From a checkpoint of a small transformer trained on Wikipedia.
Size: 11 layers, width 64, vocabulary 8192, 1.6M parameters.
Training: a variant of Muon for these matrices, 3354 steps.
Each number is 500 + 40 x the weight over its row's rms, rounded and kept within 0 to 999. Layers, rows and columns count from 0. Numbers have three digits each. The size before them is the row's rms in percent of the matrix's.

# layer 6 MLP down (transposed), 256x64, rms 0.125, rows 131-180, columns 0-63
111:506513509440435512493455456436529499455501448474543472505440529488558527446533545484578451507571559538469511426501515486534457458528476466553470492467553438528596540502508507489478475544533543
102:488553518507523505472482485522484436537538465520475459520485428488475526547440503512451521508464473508442484560382537460552500563476446525509591560502518514548432514506461454523548471543540544
087:472514530471455526480527537573561468530428486446493498406518474472456505521467529489485543498539426483585507531486553514478507537515509563448455507417502508525471571475473524534494547569496433
074:587584533536549471480543514520502541517490462478516484436473542483533526494523527578545420512535537505441474524466536416497477522463462455472486532531522437418456487506513533500417464538525498
091:538475470489452508401455489546483524513504489458396483542491509469493437542521473513461516491573576448463503518482511510559503529504511526467461503434472538443494544533581565514461526526573533
121:496496536558517593477515506463475484449514531530529533446535458553480519461494478549458495447495478496528488455502510518530554508461464482503503508609554381491541519499467570500435438465455535
088:483496461396485497563463529503497506596501515434487521473448516516383531538442536497520522517484480526524481527490496503451496541422488513526470414473504560495555565533533541496517502505544447
099:530505474450433483454476513515486467475519394516548453531530495524531415501507543526530468442476523519517480499512565523468566523497514517480489479638534454480494429527556551521475517468526455
115:545541445463466506535533550460614470478485510481469551573436459456507592512512483487473532492477460512425477470540511431464571542473543491513523496515523546467437471544481493548491537485471482
105:597490528466454517446518489513529469505493510498452449498489468501489508568430489483485530546552467489518539454562524494558505540460484439644432548525480502491490505544469469564481473482455477
141:533453457491508519426423486526513492521540431571538539515516526502580482495464495454530524459459478570523544418566471534591473454541507492505434509572495468528509474459496492513476513507441471
115:427494530457465533505531508510488540532510532542535483547555482596460479435435488542496485490460551529486479407549517474570502484456500445534404521460482472464550456506546541555503477500466524
084:530400506511507451543502534451517543513497438496491524505444492556606485445503538477509491467526512504494540532525486480454531526548450483469502441528417420450576494494529499476505499539478594
082:528526494493527495470543497491537545492491517533562531475464473485604534398491593563473467453534504463485493482501542523500461475501478459446539506533486495395489482499514514531493462568400529
123:427468552463523466499554556529500462476420556500526477474492523506532500505561498508550437477541482512469537502559387465482455524447564488516525503534498460485530464425593480467510548505510533
104:485516470481547558466591551533424507464438511529576532523493550527504437501518533502448485505481499450433489518534511406543522433494478495519541532563545445491541509470496497503484443439449533
116:532498514551538503407429483475498566494496464482518518515492528532548529484416443453511441530560506544520463476484528499579508427547482508533453498504479494520562440503443591457491442508540489
071:465479534441524528487517487436530582524517523479407536568526453484438464519487555522511526472537450541532521510460489514479485536471524534514521387463437505538520563481463548489486564436463515
097:531526497502471510486491465546489461454474478469494505556536451447446533490521547454504429510510536493594599535492515491413510445462534562471480528503479427455550529532540557463462533547495447
133:521476540488516526428494517508453521417532501496571471499497485503446526428519488551535471534466503541483500474471497481517551579474484469535539514604539425488593515547460484461424442494481500
087:543542524424488467540502502408474440460516534591449498477500492487436545535515505505478553479478481511495500499442479542492509480487456536477508522507516442487430527567471500477582501599579535
106:535437499508477509444457463495489493506519559491501485477568534500569496466477484464488482479451505508460463451491533530500643499540496521550472473546493429518525531549537499587434475517418536
118:432502481524519507461533526543440515447500515498567543503491459476522515497475517476520482505492598473482510554500491568468523499451529591549431552471496418481495474437482548543494566481403496
100:465461509554467507476458455520502514509626456496568511565473488486466554448444487595499548501480478548547517471437489512533468551474457431496549501449532509522498527516479489405493486504482531
099:528492520523419493514459515532531509459523406500474481476511527467535501477569542481505491526468492425515571482553610505426487479534559504536468510517482496560427489530565473462465550476442472
084:452516460494470511480465523483501594558494557517430508491490461518444476474434519477487518508540476451527503504510562509560425524422465502500425464461481554560489559479559526521561537539557464
089:516459532478498428456539488508534465510495452503461502482509443506579522585528502541565465522504552533460464448474543459492458586512537459543554475419464533457530514543493398523510464496508501
092:431528449490510556467476510496579474479451552580486529533555521456492510397472521508504496478455441513477470522509505544501564442509521578491531527460456470505475476523488601503523502504414485
098:525492488460537499571500521507506531590473550454463530505424518526537476475486484531512512495476463410564496512552452515501411536517466435470457492458501525513446530477529469476554616491473542
103:524467499590524519543483479513494496499459517464427525462491460473484535482528542439469453507487526415585562518496552483520531548544492484472480529512502508487541349513516487512489459580482501
098:516425488485574511447503438427515496498495545508565516502468513518551510447487517565481500449510517498528447418551540527502531485553493528502456501567508537440492492554417521518557425494429487
118:467576518452375501527545513470552479499517457517568479506554462498453571474493526554561481510426479584514500490515451478479465525480520569450511481507518491428567458479512501467491533498525511
091:471493513499469598421541483474513568440538520490449422517589507490463525539482509604500486470566519481492470563487485515487504487454485513550508523476531484510471451579466504512432432510515496
127:569590500464461541506440422490489502504473485514517532476479488460532450381490450471513565536636508514494501513474511517504540473485525540500516515567529445467479504517507455439524526505499481
075:570516501488463447570425568473496530493511465493503533496397506530504506443512506489427528540589469464487522534480570507570459527456456431454473458572452505495533521496551504478514512502514500
076:529449479492493490492477572416448478526514522502518522435466514444501533396547506508488462521564459467523500505455532508494529444443524562477462483520531432534500479569579542547542561472543500
117:503452453559470553447508532463553479503478495531484576536463523509570567539447465509574479475484492474541446571505478487534505519512519568434491507530473538477470529450491484459422466580468448
090:545525497526509454529528458457488484516495578512433509516536565512562532569475571498491422555577463447413481491529519494532519480505515533489547532471492448423478528480476528458452476477428467
104:481657512411503464472452492469515474473505496546413528547577483488550494467509528518470457443505484538485516482601493494513529518464510500492517431570478473528526456524491507502482523486507511
086:470557444540516513496487525477511568589504540466534514532504487514534464576465525502452487497518480461477449510470540527517528416467466374562520489512483495403488520527513437565542495501487510
086:488486508518501537538444483494477573549507509501435507499440513514444482522466484521490532524457461430524497514509487519485454526449549486474455434365510613552504495469522562517561547481514519
081:568584513493420453485506531426509473410517549473504506473463515527509534516524525517502525506503517487421557559542472497465511507454446395489492509590524533452567511485471536467497466484528491
103:497469486488523471506567543483489456482497542507441516482520470568585539470505525496499493510477461540514439494538442462457541483555501503504529404496477459438502469497503435467615554589477528
114:477490569414565555457562561530548464488516520540604574488531429541429505493481522517464457492473467497451505463511484543477496524496471506526559510545495407458470463468512478480522481522491482
125:517483515536470483514521482542439486528484483532496462517473492486346535618576517514545445455476534552498522477494549494442438465496485476499517563483541544540489454479539461496519515517496460
097:485513503460438478572592501477457524515492487496491550438523540500524468484517503495481512561536459485514525476466518486519514477593468456503570530355489490477479530491518458527444560579494479
125:492443485507514505423443504569536482473496460471556569507479486495530539452567526442471546494493509528482501537543489494474551491425485497521453488517533479582515583472505550559440499498394464
094:508499506521510573492543537490433446479485482460461456509465447517573517530462526526424596508547492508502529459402505591494520448520465491563502477458439540476504455509471512552526495524484561
102:532458452486501469460583529457568514433489499517412522436541529533513409490521517576501490536512517529424428494536481487524543494517503459500564559498519449491508473546494520538416459513511504
095:514492524430414525454519586452540447483485459525500488432496515482519512563471550597505554508532545528472556434534523497487479468433505534529514530550533433420490514508509509487504454526448507
# layer 6 MLP up, 256x64, rms 0.151, rows 132-181, columns 0-63
109:511477505531476496494496527438461472509493498490491450499508517502492527529400464454541520500478389492533516533593560488572446434501457472511490463562517509527592512447490442439498538495548465
085:513533499393420530559510521493504490525504509520487536516483564467522481559469516480434510404461505511464562567589535534518476516597491467544555478513455498528517530479486504489506480541441526
086:555497512497453433575488453533538432502487466560530474487527555578566511512430489513418510593520436531475482486471534471445476507522454533495500504432480546564521493520538469474554494487486525
081:555424487495521514495459472451524528466470547461524493518588540499571499486465518518447495447471529490493463552546484544545477502529516527541535489520467564501421598492564463496488425430546488
104:453468534469467519525451469508482468486539427524573542446536485488555590461472522457440479507509458537505521431528460422511479421559485546514526504517466455463476485419493444545480524463478513
075:535484473529469565486523469490498573464496487570539402463517513496599514485544460475500419507466519509545548535445422484482457468547544524521517519456557523501502556545448536495546503554477524
098:471465462487522516482531557557493546521521518511531523505527489504552463443449467415497527440534442561422596462524469528523459452536514483480452528572544527496516456487538411535484449513471489
101:503495513514518456510423467476554550501576544515503539504466566452481540482462456469512595506442479489513515479500423494545548511475457521485502515469395592541501491468435517491505499524420498
106:608533429466467491489472457491519486522558511509507470476575493479477430552397522499496541474474516552498465509532473502497461528606553439529483502495460566538498458525473456504458546485465488
088:453531504455466472506518434416507505473433503422424460453449456461463492487485496501494467503507491465450464524425497453444457506446466443467510442392454503482463480499465460439510499483513501
131:483412507472516531549497518499493509525516513516547489545504509522516606479466482502461494465499494497488481468600492488527459497455497400499461518369582498509465525440545485567517454481499487
085:529492552531456488542550519534461514486455445597443545454572497438490523559439458535558496540458484522505503493466490485551513503553464457507547529464545575585556497476524490555492475464508504
091:533544446524525523479493505542488545474501520486441477517458508506520523548484436544561511445455572567560526503534422479548568509488556540541487504420525513538590498489495480563477530445550471
125:501506507527519557527529552534539510528609534513452491529572547547505514546507463465422535518417547528565484480540496544524467440535482471589446553544516489501493500453528515508572510476488483
095:428441455462543507488483463507501508505527507543523474522559503466528532444511478473455413467468514510500553399527443505493521415473531528513497479522477544391552479463505501575539528523559502
122:525472515538511488540512567559501548567597536504505503515478504487492512523446456504575508478471416567493479502510439564482453488535478534452513477599522508541450518482420548474544552484512501
079:513473411473482556516445446548533414477536459412552458456476469535451501483459440480511455509500529517557516461524439482500486458544517452462501502517492547513408525520527463584530485509512492
102:469510613484513510401402489426443530545485503499514474474486546486509515506514465476472480514475559460523511483480467496535488545490510454586461480450433500557442467466563473508503565501493477
094:390433415493489466487469527554456460452501456524551448511522515526510475433469463439457463459415466526443446503468477544451498461484529465506519505550523438525531471486503459530510478531505544
088:445466440562449520488544467570510492522495545494485485596444499544542545545535564396488514496453469484496475511474507495514434505531458572484470474501521492539565490470494473453499482526405483
102:541438474448516525448451466530466471526530527505531482479522575492620434537452510485469538539548460526477471470570519496494491471521547518622461571481457459525520509493465508495469511532474489
123:496493432532522426532451489541436466500492500499519522531502558612539491569546609467444504514478520518518471487579481506540513460498523494595452546431500485516450528495505524513525477520500482
107:436477510493557483561415449484536587512494580522495531503465495500482548479483484461559567496495511577529419471479517519513451513552492469574504495550490546543494460446480562488522542464548502
105:467449493514562445529496571465448462612463478521482541537524508492463463480482454491529541467464505532442507510535481557513510473518526485529461454447598456512506482420552466432505438497468488
077:514491531537497504534483495565447501509436501472579501504542524476513447511465574482521526463472493516486472515492469508444510439490439493453484436441496476480445409438472415467397496522548459
103:517447480615467472494518497556460516580466556403487540499490506475503623465460460473436465497502477549535523428540491492485450488521470496501545496524490510532496542474521567453523484494497504
111:557503557580523497494532520525563494533475546530500511557584472407433487474542527500523496488494550518565459577509490503547490501548483559425539493495507537582506490525495531523572509547461507
079:419502507408503483439492469531522382551476484437516517541544489515522508557523469510503548404515490455471509456466514451479515482528454526472484509487464441529552449453473487458427499456510487
109:478469467488514476530466425490499516473418497468456495492471501501519566507497407426443513477512495501527494450514461518574472527478546439525469417475493579527556483460438520475454449467483578
106:436521458492462543533502458604455536538498564535529502535535555495423510547488510498513504496442489499509480548438501548526467569496549540496457432555523500535541482564536546544560522486545543
129:381498471536447498481438501522439535537538492484537528556537510550581490574474534443532568446446530515507503527457487520582523470520491502495482462546451504504515511523472518522573467531518555
097:423449543575508511550544480506477539532570459472458530494563474454575538523479493551440539468525580496512522493495518526515496465480518454525470461469580562540476519557441445506563497487522523
146:458506473552523454440509507487468428569519457485496464534482542438506465513495503437605527502455457524462487504486440479585498479486486499535501489561503490544507564482477503494562453435569422
074:493499573539610537464545477611418457524435548510517465546498535498541532487472471532476543574466507501520515554480472541478519468486505579504511567478500493486458488475536460489477479456545524
080:483523476489485536513453492545584505522449485477644457560482587532497509479494465526476573470500510490527530545499416544483484485563502482490514442503485539525515505416466460508478461554510484
117:529467446487499433484439505507495464489512487489502551517530518547533534503521566554485456515526492549602477440529371469460451416556529510456458552513508526540545522485513472542497501487512550
108:468499516477504481453514529440484519527476501494525484578487509486458512484455523512477503519507505492488577557512394504533524490560544561399593482522529542532458522550519457519494618498487457
112:461374480496439470450406527548480501462489508512492474520439533544532439506437492430531483455465498505428477535456461528527499479510516511539476551514574467490459508491501429489464473537546483
086:499523441497463487472477449554423461454485504586478498514526531584591502502532457501528542468446557514495533495490433514496446537483518598471515478530552525537560570492536483516478454468497519
069:471496529478452491538475552515515464548512553471483504434583521469493502543533458469516428432529487536528529551526476487518589491501511451465557520476492447546504487535403537462568502484431563
090:511427497410556550517519519517460442561516433493518492523524547498562519539515539460507440506485481504533450482441582540523492500505462564547489487559496490607461551508474506553526477524543528
115:553507501501503567480469492554525455485563542526492508518556511507466538404469516515476591457485479517496472533489563502531475492527512571557439534458428465528472577479507475408533548474466476
094:451436529477506472456503442532460518476545510485540514519531596556507453456518465459474493481436537525529498488505397470522541481512524505564576489499518547413522501468466454480530519575479562
119:501396489532560434536469494507473484508547489588522495449468457486455435519483512425450439471494431485517470482488452571520451481527417523544516474456525499517486519484494538463477489423491540
088:451526504547418429507536469485461504517441498465441524564529508488522588546541511534559507497514530535552490562513476481491480512486474523486498457492483609526503506497511425510513516534450615
119:395434533525507492484455453518503590524484471558505538487496497413542523542412568435488503474490549501532518486492507476540490479508477530549494505540553473538417512543447462476526488483524440
112:451483516518480470473476497541475409561507535552511533482439510427512488484525501475414549527511533463510453556452435554518464469522457442459467471455479509487552462472478493490543484410501586
083:527463506536541497549464479538547558499508465521417481510509505537520496496409549466422539494490551489453549511476501543553443451409494520537494518417528520539517475533535602513542509507525524
083:507529409503521480489508481563506537530526496471449583490487485572553499547509526462446516532469508564501465538569474474484485549480547529512478523384503529451498481536586544489577521505517459
112:521471466510530543559496510490412493522518547545469580454487394536474500475495464507462515535496508526519519505495486503502463464504468399565536514448450562580523558448504517480545520462441535